config.yaml
num_key_value_heads: 4
hidden_act: "gelu"
norm_eps: 1e-06
attn_scale: 0.125
parallel_block: true
train_tokens: 183400000
Each number is 500 + 25 x the weight over its row's rms, rounded and kept within 0 to 999. Layers, rows and columns count from 0. Numbers have three digits each. The size before them is the row's rms in percent of the matrix's.

# q: layer 2 attention query, 256x256, rms 0.128, rows 224-255, columns 0-127
# k: layer 2 attention key, 256x256, rms 0.13, rows 224-255, columns 0-127
# v: layer 2 attention value, 256x256, rms 0.141, rows 192-212, columns 0-127
# o: layer 2 attention output (transposed), 256x256, rms 0.18, rows 192-211, columns 0-127
q224 102:481493523492520516515490491568439556512526512498456478517551509546471514527494484469485454490488500457520494492500552457498500494523491476520465479517472519471478566524516512466515485519525533535502512506502489509493523452490542491498499472515507489470485494501474499542476513480496466483521484490490486481463488487544529506507519477509521551496460535499482502541506451462497484479487
k224 107:454517535500481493519513464502478526547518525458505470492518532457494519517525484531486532502492528507473516498498479512509517498504514462488473502475496499528512479528525477513489432531495491518498551509496519518492481483549480476511479526495446491482514499498515530469553528527477454532492454479504480567484501494502518487466486543489465528494480540445507503488506465491503448506509
q225 105:449512499488520488480472514448507528499480505524488493478482486535498473459492495500503486469524522481472491510460510539507501532531547519499503492499477509514508480508495455508546476498502476486505508494511478506498500548456546478452480500507523505519516470514513518522546487480478484516531508509522492480471490498522523463475509548519503535485520498449511513493452487484448460485537
k225 105:499501525460484533512545503479517492510496504460511498488510473504472473489481524497512536471496475503463498504541475518501507535484543489491531513497547513496519524495435500505532491516525519486512476504534533489511516483479516502504535478556487487494531447508497516519487465487453529500499440448493520466503468506442567501520479502472516478527475511505516532537470538439480492524488
q226 105:513498537532477531516501497509485493490486469519489497533524480532477521488485499501465546499501516505519506572506511488471468514489489479473510539530500505509497476512496498464507554501517514501494482466494486492478529513479437508489533494480466503462547432502509487510517493518523475503498495496469479513508501487528490449498453469482493507502514473536510515554512517528507490520477
k226 104:532537525519523523476467522437536498487496487521493488473524554509520477493460487500469513492493505514546529463481500509516482511482496499476482511509501500524470562544529489474520503490506502514470494504495483485524465497506477488504488515442491525474514497518512510538501511474502519536462522518504552524488488500515472489454461503460503534534479499513501478489519498515557542506528
q227 109:505510475485459504499495496479465520484490522502470498482531503495483472546469516517510511505462500523493504449493495459479524531494531467498471553471485497532478497533507460502510461481474452467525494454507498543552532515469455536488491519490468478549515527531498486530517520466519458506505506522468543499475512507456511498495515519487495477526508511471504520495538504512536536536519
k227 110:486506508514477541502549543500503507477478472530485534525485495497442496568508506487473507508455505458550427470512465490450458526512470474466506512496485529503497509489475492518519536506497513543507519494510509492494554532507466526472513506479504489471487495497463457474496482509510479494478503464492507510482517518515509521491531494504459484498540494478528510447490453511501493497457
q228 109:521510528526530493502481505524494482511478423456472502536488518482471517506471503447502533505525473474491509479515531499499528453480501517505551500483482488516483534465509460489498516505582479511518462524473498529501499501495487452540531513494451516524514440492485506547486509492470464471463542476505504511502494536510520511544476485473487524467505505489510475494454471448512501497519
k228 106:507532510486498472481515545515499496472481488484483465496477539540512507493469494483513492444511504519532514534477501512509509471444515497495520525491470502510494457489526542500483523494528457516501520522485505537536484482529521485448494508515475534481496505538500487498518508515506554546456484500557499472501512490497507493508506496507504462495476473500474460507534518520474505545474
q229 101:525497454444508501518462483511526507477482499504485550483509538491491490461484506537486463480493514543493497524485498462508510471501506491512550523512481514511466485500478524517443493520446515440442494469524520512502498515441512459509501512534505520471494492500481503529488513504505542488505502520528499470533568510510501504510508550490514491485481470505486516510500484488465487513528
k229 099:531489490529531493510479493499532520533472469467497509492514490497498534481465528516508522499504511501521508477510524445502503504536505526505447506512490496527503524518507514519482471493514480545476479472545474496444480516469535525479479496508501497479522468400517521496518496530519531522512487542471559517520510467492504545506473466560473497517553512505440502486517478474445458469503
q230 105:481527530517520554509521501488523494485505533493490523485482491475491505520516520494512519518476472522558466498487502505514500507505499469477500481492506488486433453526508480481517529438523467475503534501510508491488499518497472478531540528511458494504575520480463486511553446543502459483468512514515489503533468513492494519495468502511529501505518488504486455533497513486493574511497
k230 100:456496537509519480475483522542507541513490469497478473473506466512488491510471507473488515479536540512490486493520516471480507456447485492502555520549466496537536487474465509493485454517524465516489474465461477500536523539471548519514491492519477474455515465521538511482493559455519465505515540500546494472484469509489505476500521478441489496489475488511529461465463503509520500512560
q231 109:516490495570486560520451549501523568535520467457495502473485507498507507536524492504519489495504497492465509476498513516506517474511539513461513485514442493514500485534460524532481533513543515475492510494507467534515552470520569502501496480523541474518487507481505558493528430450498498451495464518479503499513519497458494499501483477489496518537501517502514479500532481490498494511530
k231 102:488478494539538507465517517510534421499519463508510463512460488521493509473462494544526523485487503507520506486463525455496533477523486495518504535496525471460484508461496523484487501481473495479519532519523534496512487447481484499489497505479529519464512539496523494456512484500507509535542475472504518440522509504512511496468536493491485503533440466494501492547529508508474523474545
q232 107:499522533486532527483479540512471516515485496517477536497560534471537509467477499489481492497509476491481500529506472525519517502493515497517517496490555477478480504511463542502479464533506455494478493517471493470522487482520496498517510484497496484456532507486478481500512495467496503516499452476523497509504501502496522523439502449472501503520501451507515490434474468510543482517506
k232 107:491509503493526521528496462524504490494467477491531507528479480497516487503497497511488503509522494478499485491473504523495493466473493499460490505484499487471474484533501513460552507491519508508516545481487461502448527513427480518469477508523493494494526448442526522477551479482525486507469467483506501523512492558523503486510524524507460531477468523517496533531483537538485495495500
q233 107:481510455482515529505490488502478512509512487529519546462495526495521471499463502514507471508480514503521510489470528544498487541472531489506539480475527500466529499522497468509519509494513535448482490475489438501495468466482511522480525510522473521536481423464520477498482523490476542472488497496519547479527508474476496522506513497524511488529471496524521490519481530507486500472541
k233 106:522545520510526502500549514527533522458486500515452478476495483532476505465483505515537577511506472506538513507546499487476508448524491530520488456524528499502497511533475490516461494510509491503519486466482520467487523519537522506499472486510527481509523540506457513483478473508504475510477493487523524466486527504474456532496483489525498486545488522505526480441489445520519513482507
q234 099:480515499524517507479515471540482546500524510495543494518469495495493502548509510489481503507476496495516472497480494490528506480491478484498498504502493489507507504459485538505505518525475504508455494496533503488460546550517473538519486500466450472511462508523566498491502445512530478491500503499545504497510461520456490527511539508480515539545500485514452495506493505444502464530471
k234 102:482540494496479495514491499545513467490519478547487530559506486542486509520501519531532498498496499434525524489489514467533491479498472459486497493472486502516467478472545493552499557523496524522512525487516476489511522482479494519474559512512481510482528470511500523495451542470471523522470537535470485482525531486458467467508519499466535545486491478535530585497473454480515491512546
q235 100:464515529472515456461492522505490525515524519500541529506486526499516505472529420530539510465517481464473523535524512502505508454481516512483488516459469499503548500483505519537518485480472500450528515490558488496466528506533529532517508504517460522494495502474479510471500512494500493451505493482487508519487485518503482493494451537530544494512476480482564525481507535504489538473486
k235 107:487514494515500539514517510516476487514470500536489469474492491529530482527499510530536514550483497499510450506551508484511543488499497505473495525486487520507503471496539527458501509510481497453446526482504524491537492490511512511489522479482510510497417486494515509533472466473540531467513537500493421497522508451483442482534471451496523495490523499499460474526443477481556487508527
q236 104:486526488492530532507487505484542515518486511516530512481533479499504529546490458487539478463500498517470471481495509512473483504518504514502518496472444509527481519455493476468453514498520517473513485499456514461506509505432501481516475490524477491491503502539528533511497481554458495545506544544491472498489501484561522537459497470532481503477487479527531476452548480504476523523443
k236 106:514534491500453517526468498477486512481555501492514489530469544511532515475476533464522501493494506505532473484510511490518490471495543510448467500524498467506513519484516483515486485506520443504498513467481498497535532477520479523521519514545514482502472480462509562494519517473505500482493475512539449478489507528508531515503549477484462473512541505467444469501497535494523510482485
q237 102:473515461486506511506527506500491514478475499531512512519468437522537511505468427485507470522532529512486517545544510517503531457500496515516535532497527534448518494558527505502529484490527508509527528498516528476486490473466498503540479505498458516492479477505504520508518539514476466503513464480503514483566504498467510495508469525555493488513516470557458492543509549490509500517486
k237 106:513507532518483487523475525464497469457454500510465517519541488507538473474494494477478503545516479499466469502537496577484480492506489460512535484534480460503530494514537496545489527446503498493512532494510477514537515495522487460506512496506478434554445496501487515499491512506493505489493491488514478476500464520457513550481484532496540499525484507461506499505505491481514546503527
q238 103:520506451517478488488473496484528488562475497474500491512506497498539547514492490527508494519482447467524497459525537562511489482437502489494489524487528488488529514530516488524453508499485494508447503494484539503490531520493498506505518479503474480546546498524509505464510466515521505460532515519544487473528545463506458466486525488504495516474483459496460517475531487483494493583553
k238 099:533518527478492478464526549507497478512520537550516495479496499504425456517515514539531504521489526458473485466467519500500523489535514465462501516513507454479475490463525505502510481462508512524501500478475501510505479480515530469499503522506474487577475477455507469459522456470500481492479477493510507499518470500497509508482569544467488471510497505459534481531491517540500515490484
q239 110:488515498519516485557494486497500529512458545512516477490482507493436487500564494490508457477467483505517501479492507475481498518510505521477518518488494468509492498511504541514500503480517506437466494541510519511504447518486493533507467470528521465499547495482497528480501500525467480437544512511510492463528528512499486473541503457509505489506504500486498521515489496474480522508487
k239 108:529494517515510497540490533517483505492550474485503460521509465499497537530537502460516485467506495511511480506516523469493469521470479486481506448527461502502498477495477539502481439474513507533524512485498529474516482519492550486487535504487532516507518511429546525518484506490462504545492516501504518501533480456478548516473473501484503461483483472517518472512416516544462544475510
q240 110:528511535473450470494537491529454477480493482559473519541474492489498502513538503492518543515471480471519442537524492470472498491522513526499480487475512510499475501513508515484484502513514517499523471509500506490482518475467514502563519479498534473507539502446538514442499492485516519471523542501507535515513531494537473513494522533481466477495468490542499498457497464516500437492471
k240 106:460497553485478555470479491459501514499482453505470550467509474516480513523486453517490441525492530494480476530575450507553508509532507542498495471517491491506534483517513478515504534486500474535478533484530510448477501460462558470503510509554492484532525494536537477491524512500515474515490537481519470497475519487504523497491515508513498471489521509497484493505502453508470533485489
q241 111:487495466481489469504480548502467503465538467502504488482525464477478527478497500473487551488495472510515514508489481529521475503516506528490478482490488509496537511482470500498550472533482547519501481523457507483545439560508517492511497462502493465489509483492532508538482458510523446538504517484475481499502499517479470536482499527535511505514551471455507539524487479504523512509499
k241 103:512459514538497497505514478560502501509489471566490554536513496526529501513489501490497517489521515479539507474495504493536495499472546470550473500478466536477490467501468461516520471516514482509515469517509513512458446552475480465527525481470490510530491518590499495497487473513510507476443503508523538524428501493490507480480479510543497484476517489503465505521507503486514452478515
q242 103:506481502490505501509474531490433503494490461529484511479456485540530494490525543506516507507499485489480475472502480466525487508531456481518486466529457520486528561503510541493510470455507508522565496498529504480503497460504452491486457486527512502535494475526519499458506505489499494504485515482531452505492514521468453492498510422525448502484486478494484498517445510484485529497487
k242 101:481520503497482477464522472495496516468562507506514545525498494470528494505483483482478528497511499484464498487478504513480520512520511520547516496477508519499516480484496475485492509464510466559462517531448520506519466545526440507498554500519531499538449509509496502489499525511493497524536517520526533517485494490507521489453477567510519459497435489499529506498528511491513458472502
q243 104:514494486487502486510471505460517511517501495534533521533529472477522502494512485507486547474541534499507483554503502501511454508519493532494468479496540523472500526484519495473508466492470449476545519511492495520480494518512493489517531483521530476561480523476477482500515482517482519502482512512477471541495508419460487498510525530538490481547469517507479436477488538489481484524475
k243 102:560505507476535493489520492469471486499494500537516495472525477503516477502524473520503521466506488493541511500522492517532517527562517516526498488496464498459495473515483516523482560485489448508496516519530489481484470506476451500487468468483490491506510513511520500494464521502510482496512492460524512498478522534484464477513503536485454485472484525490553504509477526509509531471468
q244 111:461480477496513510486524456510536492467507492482488502448519502485519527476482501473518535503497468514508522538506541476498499486518485457521544500460480505555524482509516471477526486531533519537516468453520511505472491459442528503548559488509518435505502497500497467505528517537490516494484534510537505521523574478521480469491492499525506519514490529453501520485520465500530494476508
k244 109:522496524462515531525514516472557510497498563449518513482483464488483454511518495492528496473493520487488472513508472511532521490490502494514461532471491502479487503542500509505474493501514472483493536475511495523513485488551550480474485511503494471513506511539506514505483487449476528486472510510535502439472507459492520499478529458501507511497497541489475471491501563511506434501517
q245 114:500531505539496514490501477561513552504479528491503512491487503501512462512517558486509461511489473500493516516454518526485530497485507518514534493488496473519468486503486491513522513476523550501522544467568468523502520552496513484475447460454504517498464507477522523524501531452472489494486462501509472511465503512546469555498476507516506530466523499496497511508583484537462503496466
k245 103:505523497520503476552515501499503474497479517502507472446490472459499454460468503466533501568504492475488543476450526487478540585444458474457446473556492476502498557485501488514491529485528493460546511503525520543501511459504461477495478494504511515484504503540512523496510536496511501472490473498475499448471524451487477502493492513499520504463493500474483501478518483481522518530499
q246 109:468487543502449479505495526457510547506543517491492505504497494474510459465485534497491485524512496532492506491526511531502486478514484502515503444484512472525474504493539448472454449506480543502453531503478546550484464508443445542534508496479534524481530510471488546475502453499476532509543522525481513543538493483461545491498523506507508488497457501492480525514518511521489518499528
k246 104:521478478486508496486503494482509505504493468476490545522480526486539515503484465487494445518498494499523524515511485514455482556488441517489509519480495476514490479516543520474496530520517511550521527523470481483524471505535525530510419449485528507551484542503483516486484479528478480448472503520526474486534505447529487501497488476577521495487510487505507508467465539509479552475485
q247 100:534471473488515522523508494510524490530489501521481480488501489471512501460501470479511497488518494485512469474493511465526488481516557517511485500469502497507440467451507494531490501513468513524518499499490496478518550496521524499479496549526510459527452470545424479524512481471511521468485559505489476462488477480490482479513484516488495518455463505479515490557483503482481480498535
k247 099:501530504541510490481503512548508467531510518541489534506509525472504508509504500509497532527524493518522468506495459504496536491465575486527498500489554488507482472520492526478495514532488511492532467518522505516534489543491470518508534500477526476468518468476535548485488491505496561497497472500562517500496481500476498516483510500484474494478475465491496455498518481447485473510493
q248 106:473497488529487517527513503491499480457508505477532525428514502505533506463507436465476496530510478478491491535472516474503527494505500514472430495491530502508481472527484512473502525498545515464567525528489467501485474499513471558456544509504526506527492513516493512546484520508503535512515511466507488491499474510479474489491503466467505505530470520482498489489531535488512508495468
k248 104:505516426508491492516483461533494530530500506492511491486476531486501471504486520476493518512529478528521519496472542476506511484518471497470494482511550514510520520501462512478527504481509513510467500519547520518543447504502505487472478503490501501523479414477505462489488523517491523465536524496478466462494477513467483526452560524494524559454488519492539473511488497514484490534494
q249 102:528560487465476478522506509520459508469542500525485527477503510483525512480544512526484466522512476505526550498527504470513489481498498546494494516519491479529492502535481534492484476518542468503483514482474519497522518455564499500502520453476514491496489428485518522512489466485434518474451490519530538506478459489486514475492505531482453493486532489467493521527515515538495487524519
k249 101:473475512524475487470515547565517508474504505507506480487499537474517482536523532530490478464524520484467496475504493498515549534474478518476520506503516513496543524501508533488518496499498545492495477511503506502517461471482511470463487478521542498500571481517502506491534475494506486497529531472514527481510538451506467534470460469448477474483491536488506517502492512462475477516506
q250 105:505483498473499434535508464504515529526467505508491483485513479468495524489491507503482507491521489493518497482502472515503465516477481546476470518489498491531509508520491485512491520432465556487454510533471502507524431482527560499556479534516495504491494540515533520575508506434506518486530481501481467544497499544547467494515470439477533508498517499483503480495506462502515471506501
k250 104:469489519514472492490487460465554531490519469491501481506503486522483506531496485526509469431474514528512547501478483461503492451511538513498518491452483491451526472505476553480515525477525498512524566494534530518485522485497483489493514482507532540496477499515510520466522496479513473500463512508464497464495557471509523471544550499452529473508526487528520480481541458520532516509529
q251 111:480510483483489531558512510513481505482563504517442528485498486478489506512486515515550473521468516559542514514506493515487467497508443515508489496496484508493519506488543543520518506474517535500521495517493507512516525515489486519515500526520516498514510493479481508460514529475455488511543511517514506503538470493484471495515472526539494473508484455486514496511492505502505482490504
k251 109:504500474533477473493521522510444486488494504528477499501514521539508496520516475540579522495518441448477465474496512494455532499536494499521513483463508501524487505511469517491490532507492453527475544489549520521484487520536494514511484470510510517467520492474494493485492541456491527512479515491515505496472507453487512508502515555532526475471463512481490517492517513474520505501479
q252 107:479530512462490521492503488498460505473500460494473513486470504581477522523485486479517541505514494466514479468478471457470549496459481508508506487474517491540506550460488522516463496538495474519551539469458458558488452512482498498493540511496519460496515492505487535514501561489511488448488492486495545527474502501447484485507550485497474501522462497509509474527500515479487518481470
k252 107:477529515507484519499463494504502476450496506476509524507466475489493477485488508463477514443466515538479513474493519472493521509527538504485507490518483519532480487532497500505493465455474535535522497490518509536560513505519495509488488543547515526510482514524551493512514475491467476488518504545494493521492568501537496539510489479471536499487478496434545497514489541543519489534475
q253 110:483502470503529432473515524555518500468468476508511474514470504511542507501515481474536468532512468497498492519518468518455485487499515464504533471505512507457513519507512480495517528493491520497516487482495444480480529559498495504479515519521499501470503460491499499470497521561480506483488520506483503527507473504464535510471500493490522463515510466517522538494492482460509461512484
k253 106:483521496499479514504532545510531486477480530520505521497511547479539499478485463486493522461489485487547493490503544490531523492536446475486502483494479467506499497522454524520566519510500483498524488510459454449503483485437503452503484452482517483524489499526517525477521512514457530497483532504523498511519457486479505467502514470503509489527521498520474467492528511507515507486511
q254 103:494505449477486494506565495511491465483506524459544519499464535453485502446496522499497486519521497487530469472472469523481518472529525486537512538472497521519473492497574463460487501500474515459507507502542512501529479492476481505499531512500495475514468519519464483453529504516457501482515552514512489475512433481534505490528474505491479538547473465469520487521452464554510528473526
k254 104:523474511523499489501526493490488513480483536484505536547453493465542447516510477495493489498470474528509490527467509494463531538511475503484463495479517521543552511517509475491453433516513514472494502492488547494497471466483489487494480488488526478498490471460548515494489481528552484511493554473524536489502469490501528477508490531554507483521546475460496472493483506526510509505515
q255 108:505523470507505508502548505549556515476515509485486515477464494519512457538484448501501522529458492495476473516493474473430537486485510506538462498483489466490502494524517492469513477497493498478511514530480467538478491466520502474522481519503450499460469451555435514495493486513528508501540521478538530519452538487480475492507509479495504535526493528463494519506477536527499522490478
k255 098:500488517494485536495533492497491508478523469470492477447472487505497527500508500526525534497489529448524474481514509465507462479498478485478473492551519488499500445491531489495541516493449468530497502524547511535496502491530509473481482517521479490476483502497501498498505516490499469505476520504531496504511507442521471517512506500467498498494499491482511474459493490508513516486504
v192 107:503498484453526517479497556488485473505472582425471495480492561507498491534499510481515475521488497545516480503485542465487496514503497539537520536529482503491513498529474477536505507517457462558513488484488490522512553509487494501500487532478521469530475502530508479489478522495506481510495483507489486526424504499528513527531499515482496507484467496425480491508480501498460501481559
o192 102:467511525500489496523525499477483494461494462481460490512472524557486480446479496502512498455517535499493475464497523457499538511512527519466519509487501494495501477477533466540481462494518500494494505531460519537481482498523571502506476528567490506477491494483443510499514512489455529494498502526505468525479486514528562536454532490508496517470490485536539507511461537498506472507489
v193 101:495544506520523519536486516494516505517528520461454511503495496494527494546479481473509559501496524487482485503525499502490476501474532531490501510491492470470520467490563525486549521489493484472530454496528504557526484525501497544478459505521465469530511451481533462493499521501476458514493491485529497508469471493459497505495480524493539482487467528473508490533492546476468497497482
o193 097:488438464492481482511471503510471495507524534478486505425480540518481504464481532491529470515445531500499510510484479496472505496508499514448509472514503538505515496564487509500427470456466495505499493489493468509508470478488525506503576470524490486478438502468478520545505483464486499511499538476474526512545477492513476500503536515476487480520521496504503451467513502489501465529528
v194 107:474510550484530487470523528534512488485475504510504498496484468502484504453491475435499498518530566506523495528502508482468491489510506505461515490496481510474535497519496531492460524504506516493458490537535508530469544512498488520492479543525460513507535485471461512506534515518516473528454505450481562509464506476479498539483535492444507466507523492481484489531485489509533486464520
o194 112:494461523440539494507511481514520531501448534553514531501462482503510478467509428501499485493505475509486482467475466518505514518492529494526470493497492513479522489503512482503499483487464524497513530488565519535502499536501488498487474501538542495509491517532505540449472496525459495510516463529511517501455471526496503487486488523491504537532514505482511519484514498508486512522518
v195 111:528499503498479498491489486517522508503536516471470465575501540549533489499506470536475537542543524531524469477469439467454515471513491539518516474486523494521520508555487493471496471455505462459495532468475475479534494510476468481504514495466528538475518545532526504479514502467487512476495512526473540467498479476475482507505492527525501460497514453501512516482537530511470490528486
o195 111:495515499520560474489487472486493467546464497501497466465492548497510463521505462477507506470501501463511523491544439503503463544511422496500534478512491505539493498507476521519496509500490503507502528532477488555527459512514515506502533492499482454496504509489509536524534525484485509515477472467553473523498512538479493547464503500492507487499481496516510524490468548494496477519501
v196 097:513478523522567546489485517491519521495499487499471480497503493464487511547506487525493537501510452503525494495503506473482499506479521508527507524528529490508516533493494487553479495471505471498520535453454533503506527527527479485458480532482488476503492453498502444511501487511488425460502468477495464506482482496516427528533537515460464498518529468560473510484523503469528537521518
o196 100:518452488474508488541528509503476519471522508483516508521551477488523510469491520500500442488536520498486469487464431510520495525484496495531491462446488528502479498500481458507458521511515501474525517485504479495499517486484460511485540505531501496562453526511478501477532481484482492489508524487533490505461513500541505525456490517501513496524516502528540480479536536495553497510517
v197 105:508450506511523483506472454495471477482495547536529499501505522463482464479506463496487480523476470523499522565485485526493447457484511495480505508478486489509509549536494511494502539469501465545518479504465471508501493524490470491476519561480511540523495503531471528503457483487520517458544509515535487531510462509476478464491501524547470513473530523458516478510465490527518482472533
o197 102:483520528486495484473515540524514519492453522532475518500495493493478517512496499484464488508501490438505475504462500454466507500531510469548499508503481526451484451482483499514512491545530500472490513498539503441501510510526524524505470462471520526513499510491509509498527522541422506493524521485462554473497491472510509513492473493482507476505497498532542494514504516503516482507495
v198 101:465497513496490495528519508496505522543465515508513506495550518456515500523519479461459482514513489533493516524465480479492512551482474469469512464541511476478512496484484492500459476538524515496498486474519562512510474482520493505508480527480440469477490544546481493534472476488479497493505446499525529474503472529486530509487525487489495483522513526509533521518462492485554527489508
o198 103:527530552472488498517524530480506515485509495500495528511524487460522458535472495505513536480518514477508497482474488495534510453496504494483519522476491496484506505493454544537506487504514497526466479492537479538431541463528479547494539537537513493451501520504529542466451547523531554506498526486476520478522532538519499470549508493488494470473535486504500492523480482541487515519512
v199 106:513451463489520485487513481503501528477488445491516519493468467504475477516540496474497563475476519499478504445537516514519504482499515540471524510483481517481537458502510498470529475493512456472517440494464463535492518522512479545505475510545499508499513481487512479498493533504511495455493524511476484539473531472470476536528506532500482507501478484541458528505459518500496477499516
o199 112:476518500492490498544520463472465486507506487493495470503487527503522437536483463531510500509512484504498459491506489490462532487500473529503485494509514508503527541471524537509464510507470526551516497484495499477525503533511489517563517499506504563452515476462501511499468503529533459487516539491501480468503472529516551502504478517444510494481488572446526498473505458488539516479482
v200 103:494485503449524495533522501487496540478520485505515490525498502455520509450492487538530487514489507484502490485463508479531475496539504493523515544511503508478510498467497485566514474524523503499535505488505456505461452500494504506508495482492525509488532449523456536479522468490503527491458501461458504523543521499480468496457506536539504499441472539475502543459523498479490510469510
o200 102:465505438549475510485489467512520506505499482520516467518445487493492508521494474543514506492505524493527484528524504498473490493456505535509519510461489504501478493506489461478508504500493467505483456475510491465535473512472495486437511544488521488510558513498507528496445540539437447515479523530497493503496508487474545515474507459492498428510512499488478498479479487496537523536501
v201 108:520479549482520487475478497492468504489545523480480481496490515514479486506513536489517534487509527505468492486488474483507473529537527489538511510501510460504464503435526524492484515506499458464461502498474514538483437476492528521503505473512498535457513487442472508494498504520519525531510496510507505497514476497521468503526524526533519499508522504521498488457496510524474491486521
o201 109:508554483498438488532475478469498477504470482548478450511485502485524513528491503510493482461517503502535519511495513515457507490507484554531540486485543518491471498521550513547518486502453533510510530470519484471469475495506482414491523486470505502528492491532541472532506506516484461501519505491505544489490479501494496489549500508525511560525519463473476519517503480511488477545481
v202 104:523478455511457516533511531531441570489484509526507530461528518521541528475530481468469491475500512472513481498456493460539479510480472526558474461504488478496479480476516485545506520475472479552482491499483514494511506483482518491504505492517501550481500516505515468519532488475535484484498527519493507454527503510477503503452502499506515525469500509499509502529513521522459475471547
o202 105:440547487527502531505495493517499501503488518486526493505499426505495510546529540454533526512513494531497488539502511463489526509458514467453490478467511485503493513489486476529519480558471520486486510478520489521491509440437526531508515516485518494501520491520467503500486527502498450445495490481498507533524502517450498455493512484478511523515492503492510531511456534494470517526524
v203 112:525524479513503477487503534495543558516517481489464530468522507437491535458552487498451484514484533506511497440525505496469530489514505515505471481554461515477493489493484500541499480512484502483520487490481501461557503486513460497510540495508510532499531494536450470507526520528495521524506507454513533479496480496480529476446475551504490483486537489586544487548486491494513492501512
o203 111:495521469472506468489524511530572511436528543509525496497513487491488478510503477469492504515484458495543492500527453528513492505502496522488492504517533521510490550518503515508554512527466569520465521508453511573498493527518510550499510475485501492493481497508482495485489487500499491527505487520534525521546469496511504456517518468495504525534472479484474465492523488514464505476518
v204 107:471513452468490520505451550471479516504491495495502467492449476511528519527479473491487526453516520503505545523489512485539486521480513499532527465530519452494479525507527442458538489539518498496493539484474473557525495502463516508476531459478504536488531533496508501487490528500486512493539499496495517528493527525458485507518482489499487544504511458472507482523483546475470504502493
o204 108:473491520509499480507545538525489434475499529522433488508468493529458485509474444490505479506530481496502493508510503519529521506524511530455489488460515510470518525499506525490488432491461524524552495471481508492546505480491503497517464492493484497508505533515541497515473513553470529455481506528490486511526468487547509503530458533531477487491462532522507489507497497480517428489500
v205 111:481526530510492546520504504532533558488494500448526516485491476473509511528566499532501521479505521479472483467480494497455527557509473527481538475539544494473475532491495484514517505461469489527491495518497455488477487523519475499489522513516514485519442522466516509501491508452449492522515481504443507479511530494512496514507460475509518528562494480500505535506514518512480500487490
o205 102:517434472530486518511510511524507457502496515455491463512533508507532502493487481465497518523498565465497472484528528485482518524505529501500503538439507524469478524512517496492548512532525489515499537516470488491489497478492520505516488483480515514521536525470516480536487493532519495459502557483514466543502508516516479484475572503456502486484503506485508480499498473479493510501532
v206 102:470466489483524493496506481488492509488467544457524523482544519501501508485499491508495511490486511510478547502468481469492495522492502496508505503532465535467496468502479555506491456502504502502521500571486502494463520488514500527491494530535493485491540489501508472513501463506506515419461500487461517538494530516539512425496478524502536539503524522500469493498517525527497490476501
o206 111:498495522550477543549507568512532546472566452533505466534503468524499448515454540541502485523511468497457471488490522491541513533545496530470568481469484491489502470529501491505507482484495500477492485486507480500504507505503504484497544499501510543484501475516460533506524477498525492501531508526559522488485523504496528487503521500498535473511517517489462506467492466518522500475515
v207 105:462500520485466485519467480492523513501482487496526478485508545495491519522513523506521489484488503497479539504514470484516492523503480487492502480519471534449473503502521505487555452519503556503499511479504523494470460484586510511511546459465507500508529495532507553531492487465494470486492497498479491451472539482526525479503461476516454504500510519478495532496534485503504495551444
o207 110:528480463497497523492475504488526454499494493522488503525522512537515481484518475516511507533518483523489491503493489463504521503512513487510478491513503531498576462475516482473462518517498471491514452489540522511515483536497484448490503528511475456521498514495506468498526521507534517459461523493516478468492469532508458512475509480511530502505473476523476478508454473526490552470519
v208 114:490560488548504492471540514460498471499479478522502527505488454517500501491463539470466533504537520515529504526474504502510500530496498532468492465495512480476475518521507508529473529508486473518487494523476473516524511505490482488512536530496485489512535533480502514490501527431506496549487570528509481475475498524463548501481485497544468519508480487482473520479520523500473497536504
o208 110:502488550459517482480532465488544457509491551467493563502514483535516492471467495528511488492489508492489534527495523459521514499516503472474485506488495502499543471481467495488546532517500488496501509499474473493500505436508487481472481507506511516495485449484501448526513526466487494495513466479467524508505528510505515462481481504456574517514517526524502509448462523472467496526467
v209 105:516526505504520488520512500539553504514458537468469469502465515498491528495498459483507492461500522475498523505503530503502522531551507489515521499505547487519502496525534518499508493519510502485472514505464439518510518529495537511502482526485507537515531514513478478505472518496481519546495500511491519514496507448469508509517505543533523458494488475507498429522499478469451543472478
o209 111:509519529527503453492538496503493473501505475530535512518502529564524501466462469465490506472516468522472483489507518471485498453500486477497480487495467512545507529472550519543426506450488494528521498514529485517511482462528453499496485505436488488496512497532464527558535479485542492495486486509501550513500523492510543507482547529503506442494497483536493531494518473508489475496515
v210 116:479486476501473505490539534491482472503488478535481518446471498506497536527494449534468427541478471496512453504521497538510481499481499470475532511507500492521491514517502522513518536501479503492503495472465514528499484503498540492504480486497468488481509514501521518521529504537511476496461531463509482489498520504492473462519525509491474487506498565521493491477499512505472491519494
o210 110:491496525468483496515506548422489510497502498491498462473533492501508522459522541465524513534474493511511487513475497464505502513498502478496484483485452456512509513518475516489474510518513526508560503510504481519544490478464467491531474501507513469492493486544504520481467496470468498472505451506486496494504477552444507499519498463494487495511530478517510470486479497541502495515505
v211 108:504522513477512484459533460489497520491477509508499486524508537503499535477525488456510443507545483489533481499491490505478476507497513530505475520476469527518485518496506480488493508520483509518491516487490543545525475495511519468552484513506494516448501457521470515522467469542506495503495486547521526495511502484453510499504459470498499477452550499493480479534534492461482465517475
o211 112:495513498489502492498462553554518514477510469518535506480517498473477505497571481475503518491466514463461502557507461501463472467489470508538516495515495498461541509501444508499500475549482483504480501492499514489488455505489504502467470520479518472514510506538493489480537499488474479467486492534483502464515499485561530518480493512508488501494501495477501530452473498513527505497494
v212 104:441498511489540497547539539473460485478513486484490503465515488543478503551487500515486512485539484477452494499470504547523509508505483475488510488505495485489491500502512496508514529528458439480498521456540489500511562494498528502532499504530508517477507518509496488494493538518463516534498501506486500495510532509492543515493488509494516482484519471550485514520415510536480517495483